config.toml
hidden_size = 96
norm_place = "pre"
norm_eps = 1e-06
init_std_down = 0.0114
beta1 = 0.9
Each number is 128 + 32 x the weight over its row's rms, rounded and kept within 0 to 255. Layers, rows and columns count from 0. The size above them is the row's rms in percent of the matrix's.

# layer 2 attention query, 96x96, rms 0.0788, rows 0-31, columns 48-95
size [100  90 120  98 101 113 114 117 103 115  96  93 111 106 100 104  92 108 108  92 117 109 106 117  99 103 106  98  97 119  90  97]
[[163 151 132 193  97 134 140 124  85  84 134 169 115 194 126 152 113 111 187  53 121 146  91 125 161 163  89  99 131  93 149 147 156  78  74 175 127 109 131 131 117 128 134 168 122  94 155 153]
 [159 141 170 146 126 108 155 123 116  64 161 139 136 121 149 104  87  99 114 137  95 168  99 112 130 166 157 128 117 192 135  43 144 112 129 122 103 148 136 116 104 174 158 133 111  67 127 184]
 [135 154 107 131 135  79 179  98  59  40  88 129 147  99 102  99 100 163 109 145 140 129  97 165 126 140 115 116 122 128  90 145 154 100 138 115 123  85 115 176 111 119 184 114 111 140 142  86]
 [204  67  97  83 113 138 133 140 110 158 126 117 120 123 123 107 104 101 109 168 112 167 128 142 140  92 144 104  77 165 125 123 134 179 135  73 124 140 114  82 161 145 133 125 110 184 127  80]
 [130 103 126  78 184 129 137 169 151 117 135 172 165  43 111 125 146 136  81 179 105 147 113 153 134 157 119 106 148  83 139 114 132 117 173  72 108 124 127 180 124 111 194 132 146 148 120  62]
 [149 133 124 163 134 175  81  99 162 149  59 146 119 154 174 116 114  92 172  76 139 135 148 122 127 100 113 102 119 109 138 118  46 110 129 132 122 129 163 154  88 122 101 151 190  97 155 158]
 [ 95 141 113  69 130 128 141 158 123 152 123 156 151  80 116 111 189 111  89 168 122  92 146 140  90  71 129 176 148 111  76 155 131 152 168  96  86 124 108 147 163 116 141  67 153 189  91  68]
 [146  66 141 104 150 154  96 104  97 126 175 133 187 129 153 113  98 125 123 137 143 140  49 155  99 119 163 116 177 137 132  43  93 202 137 107 117  99 165 157 118 102 134 130 104 135 147  84]
 [172  93 123 152  85  79 100 141 211 168  89 161 126  98 206 108  99 131  91 126 128 138 154 161 128 132  63 147  79 148 122 104  83 140 138 120 168 143  71 146 156 139  69 137 138 103  88 202]
 [ 91 135  94  63 150  93 166 177 114 108 159 189 126  84  83  71 143 116  51 147 119 158 123 111 128  99 160 128 105 149 122 159 113 115 120  71 130 122 143 123 182 161 171 123 189 129  64  98]
 [139 116 138  94 139 168 147 151 196 195 156 127 211  92 139 100 133  71 111 196 109 118 138  94 121  98 161 133 149 111 138  73 130 122 152  75 140 110 167 128 136 136 132 124 142 129 147  81]
 [158 101 188  90 160 126 171 152 152 133  78 127 193  84 114 137 131 129 111 130 100 139 123 235 151  65 130  71 171 130 116 118 113 180 145  90 118 133 158 111 129  98 158 162  98 178 132 122]
 [ 93 161 158 179 138  89 157 105  98  93 160 122  81 136 123 140  82 145 149 115 122 105 176  83 188 195  91 139 100 137 148 150 145  60  75 129 127 174 146 137 104 137 134 114 146 124  73 169]
 [106 146  61  69 141 142 186 162 178 133 166 121 114  74  98  83 202 120  87 163 112 133 138 104  93 129 156 149 142 112  73 137 161 123 156 134 113 106 148 142 177 136 175  89 113 143 126  84]
 [ 83 104 128  89 178 109 130 203 168  85 123 149 112 109  20 131 128  97 124 124  98 117 113 101 108 110 112 187 134 148 102 186 168 143 154 102 106 129 161 135 135 154 149 116 111 150 127 124]
 [164 100 105 104 134 175 113  88 128 127 119 117  99 126 147 165 107 128 122 165 134 169 142 147 135 121 120 124 178  56 140  48  65 141 149 136  73 107 147 135 129  73 114  96 150 175 121  98]
 [189 124 126 115  88 118  99  86 117  79 147 151 227 111 124 118 178 106  68 172 104 208 135 141 134 126  88 114 173 178  91 131 106  95 145 133 146 133 138 114 105 151 170 155 124 141 115 115]
 [ 77 162 125 116 177  97 129 166  99 107 100 163 132  78  69 101 120  89 145 158 127 120  57 155 159  98  78 132  57 133 167 156 157  91 137 100 124 117 138 128 109 175 205 118  88 105 151 116]
 [136  97 124 101 163 107 149 183 165 114 146 127 203  78 137  92 127 134 111 128 105 110 114 170 117  39 119 111 138 133 122  87  78 136 166  74 104  98 154 131 192 107  91 148 136 158 127  85]
 [133 167 140 174 141 126  66 131 185 178  54 105 174 141 134 121 132 129 131 135 143 141 186  91 118 112 112 124 168 108  76 149 103  77 115 123 115  90 180 139 145 100  86 154 112 133 159 105]
 [ 86  95 177  82 171 161 104 111 170 128 168 128 141 106 113 122 167  77  94 127  98 131 136 133  99 141 196 111 131 127 122  71 159 144 133 133  82 149 154 121 169 126 162 139  89 129  93 122]
 [104 122 121  84 162 123 181 175 121 144 163 133 125 112 107 108 128  89 165 150 159  76 115 163 118  81 182 116 153 135  93 154 146 151 136  79 111 102 139 130 173 148 173  92  90 169 140  87]
 [ 64 162 134  93 127  97 162 114 113  90 175 169 111 123  51 106 201 129 104 147 117 135 123 158 105 165 151 120 148 108 110 166 161 140  80 115 154 100 155 116 178 111 149  72 125 182  60 112]
 [104  88 132 118 116 155 105 127 145 138 130  75 186 177 150 110  76 135 137 129 133 112 106 107 134 108 182  83 172 141 142  90  91 168 158 117  89 141 185 157 122 123 130 198  91 177 166  93]
 [ 82  95  93 115 149 152 150 128 134 111  91 133 113 106 129 101 192 143 112 165 138 107 124 137 159 117 184 170 152  86 111 150 158 123 128  61  88 152 202 193 145 113 158 110 120 190 134  99]
 [108 174 155 182 120  91 123 151 122 103 149 161 166 113 167 158 146 129 122  55 152 159 159  98 159 190 113  90 150 119 133 128 187 101  89 168 102 133  88 110 136  86 126 146 130  92  91 170]
 [ 55 160 124 141 172 116 150 155 108 104 104 158 151 106 134 118  97 133 193  65  96 106  80 148 134 128 112  96  70 139 134 174  96 102  66 120 115 130 102 171 106 137 103 115 153  10 148 181]
 [ 93 127 116  84 135 163 118 114 146 215  94 173  70 159 158 111  91 146 157 106 145 133 153 178 103 156 153 164 150 110  72  72 156 179 125 130  93 113 177 111 146 106  74  92 118 151 115 119]
 [161  94 176 133  91 160 130 133 136 103 143 127 169 125 163 141 119 106 102 147  92 150 124 179 132 150 131  58 143 128 139  46  96 127 137  97 125 121 112  91 176 173 156 128 101  79 179 138]
 [ 80 150 117 109 144  58 144  96 118  92 174  95 112  85  55 113 135 132  95 143 150 128 152  71 140 121 113 149 188 141  89 173 158  88 131 113 133  97 124 124 139 125 173  69 107 190  78  62]
 [ 75 168 118 158 132 140 115 172 161 135 118 156 103 140 164  76  83 152 152 113 114 106 113 145 106 140 138 106 115  74 162 141 127 115  95 174 111 132 149 136 127  97  47 142 187  79 135 167]
 [196 111 129 133 152 161 136 138 147 139 130 150 134 113 172 143 117 122 167 139 163 157 136 152  78 134 180 145  92 130 102  48  90 158 143  94 119  71 150 102 181  92 111 103 115 152 110 138]]
# layer 2 attention key, 96x96, rms 0.0836, rows 0-31, columns 48-95
size [ 99  95 113  95 103 108 107 110  98  96 105  98 115  96  84 101  91  95 109  86 111 104  96 121  98 103 104  94  95 101  92 100]
[[ 73 154  66 180 129  92 120 185 145  89 103 185 159  77 135  64 140 132  95 147 133 127 108 130 175 108 116 162  82 121 104 154  89  77  94 110 115 104 158 162 100 135 118 134 186 109 146 151]
 [109 150  87  96 134 101 167 143 111  94  67  93 105 134 110  87 158 121 116 157 135 110 141 122 136 128  93 174  66 140 156 226 109  53 159 198 176 118 103 136 102 133 102 140 177  85 160 137]
 [152 175  95 130 145 106  95 201 146 184 172 128 139 155  81 105  86  58 176 126 134  97  89  68 146  72 118 126 132  96 104 117 116 116 123 134 137 145 110 110 122 121 126 194 170  79 158  93]
 [126 105 110 136 136 156 114  82 114 154 123  94 101 155 138 195  95 144 180 103 126 119 106 136 106  60 160  88 223  95 142  97 153 174 163 157 176 127 137  79 157 131 167  93  57 121 146 114]
 [150  97 170 125  96 200 101  62 123 162 160  83  85 147  80 193  88  90 117 111 138 112 157 106  98 111 157 115 218 164 124  97 166 164 133 153 179 142 143  96 123 115  99 121  66 103 144 117]
 [ 90 139 173 149 141 128 131 163 122  99 174 166 126  96 168 103 148 185  69 160 129 137 158 163 127 161 144 125 131 152 145  97 124 123 119 120 123  87  99 148 123 122  83 127 122 164  67 107]
 [127  72 193  96 105 159 158  76 145 176 162  98  73 167 101 171 122 153 132  73 132 135 134 102  79 129 134  94 171 122 169  64 158 175 144 124 157 185  95 109 152 110 140 128  49 137 138 103]
 [170  95 171 149 114 135 108 126 105 178 145  96  75 186 113 159 136 130 139 111 163 127 131 154 126 131 117  77 180 128 125 176 155 210 127 148 148 132 143  62 144 177 127 155  90 175 138  97]
 [147 137 166 113  95 107 160 154 111  65 110 143 151 118 190  91 164 126 122 179  68 128 125 109 148 159 132 153 108 133 161 175  92  49 140 114 114 118 133 136 155 148 141  70 131 178 154 174]
 [103 104 119 108 140 142 147 101 163 139 140  96 130 141 126 173 127  98 179 117 116 102 156 122 104 113 123 112 188 155 166 104 121 114 118 204 156 191 148  91 129 119 135 142  89  52  71 116]
 [174 121 115 118  98 147 135  89 111 138 171  90  56 183 102 184  87 120 113 139 143 115 137 149  94 111 165  86 191 139 158 118 155 194 118 124 141 154 125 110 157 126 103 137  70 150  99 126]
 [186 104 132 130 117 173 142  80 143 197 208 122 137 183 121 183 106 139 122 135 170 121 117 136 120 134 124  63 183 118  91 140 167 204 134 146 160 128 133  98 153 116 146 122  73 157 138  64]
 [133 144  68 110 126  82 104 168 153 114  99 159 183  67 129  80 157 113 127 155 104 141 107 115 145  63 124 157  83 106 145 155  86  65  91 117 146  99 132 136 125 130 120 132 185  73 136 141]
 [174 113 147  96 149 165 140  46 136 189 145  85  71 174 127 183 121 107 148  83 117 112 130 160 101 134 136 119 166 118 151 106 163 177 133 127 178 159 123 131 142 100 142 160 104 155 141 156]
 [112 126 173 131 166 145  98 119 143 155 153 129 108 167 126 142 112 129  96 103  76 113 134 122  95 152 135 138 157 184 165 106 128 137 104 169 116 174 127  91 110 165 151 126  83  77  71 122]
 [133  83 160 107 143 129 127  86 118 164 168  94 114 172 130 165 134 112 160 131 132 151 158 164  73 149 138  71 180 128 132  95 163 208 168 119 202 168 128  92 143  92 156 112  65 148 117 110]
 [150 137 166 159 111 117 151 104 160 111 168 149 130 173 131 146  99  91 195  92 137 129 144 130 131 153  84 141 107 144 145 117 164 117 207 169 197 125 122 142 134 121 154 141 113  43 113 102]
 [101 152  90 129 110  91  94 198 109 195 173 146 115 145 105 163 121 117  98 105 113  87 151  87 102 114 127 150 179 141 104 168 122  97  86 131 133 133 135 148 135 104  97 141 158  82  79 129]
 [158  89 190 137 126 173 105  88 128 201 164  75  72 162 114 167 111 139 115 135 177 124 106 110  96 146 156  86 192 165 129 131 161 182 150 146 126 142 134 112 123 143 159 136  72 166 122 116]
 [ 82 115 182 183 150 144 128 135 156 121 150 149 115 129 139 132  87 186  83 142 105 169 163 154 143 182 169  87 106 143 153  98 163 148 118  98  85 165 117 190  76 141  90 111 133 195  77 119]
 [153 116 193 118 105 128 142  50  93  99 149  86  74 178 117 195 100 119 124 126 168 115 132 163  91 120 147 103 190 102 119 127  81 196 108 154 153 154 150  83 156 147 153 132 103 145 116 126]
 [143 104 115 129 130 131  99  49 118 170 152  76  87 145 103 177 105 138 144 111 146 106 103 145  88 138 154 139 161 139 138  69 161 178 106 150 146 156 143  94 127 140 151 163 103 179 133 116]
 [191  95 167 139 111 140 134  47 136 135 125 112  88 165 170 167 117 111 136 101 165 136  84  86  96 141 149 121 191  95 142  65 184 175 100 143 101 169 175 138 130  84 161 159  88 147 155 135]
 [172 129 154 175 122 172 110  94 147 162 181  95 110 164  92 140  71 157 111 120 164 133 132 189 121 141 141 112 175 110 132 137 129 172 121 140 149 143 135 106 118 134 131 114  96 163 131  64]
 [102 119 146  89 192 170 130  92 112 186 172 111  90 171  77 164  58 111 136 100 132 114 155 156 113  97 133  94 150 121 150 153 137 168 104 123 150 159 132 101 129 125 159 152 104 162 129 137]
 [106 166  59 128 102 129 153 155 115  66 106 131 153  99 114  89  84 131 147 139 131 147 102 101 141 142 108 152  65 142 125 136 102 106  71 145  97 157 110 173  75 131 119 141 215 103 120 164]
 [112 152  94 139  76 127 137 170 144  99 137 174 163 124 105  85 156 128  47 139 128 137 150  82 153 106 114 182  88 178 132 176 108  60  66 129 104 138 126 162 141 171 104 124 195 117 115 139]
 [145  97 131 122  94 164 146 118  95  95 141 133 143 169 139 141 101 186 112 130 171 176  79  94 105 161 153  95 113  92 156  97 152 175 100 147 124 188 168 103 129 149 158  96  95 250 119 123]
 [163 138 107 165 100  78  95  71 128 127 164 126  99 159 107 145  93 101 213 157 179 163 161 105 146 127 133 142 193 152 133 120 133 146 140 175 164  51 136 135 108 115 121 117  77 126 125 129]
 [123 115 167 130 153 133 157 116 158 180 145 125 104 112 100 160 111 113 193  54  63 126  85 111  91 142 141 169 103 114 124 116 127 157 126 157 139 164 132 149 109 123 124 138 151 132 116 159]
 [103 146 117 154  76 140 143 190 108 109  78 175 196 103 151  69 175 154  88 138 115 161 127 120 159 206 158 152 114 138 126 126  91  74  99 135  85 134 111 175 108 149 128 145 162 143 114 163]
 [105  95 144 113  93 122 133  70  92 130 114  48 103 150 133 139  90 134 157 128 151 131 165 124 132 148 132  81 180 117 141  64 123 186 170 138 137 147 130  92  98  81 143 124  97 182  62 163]]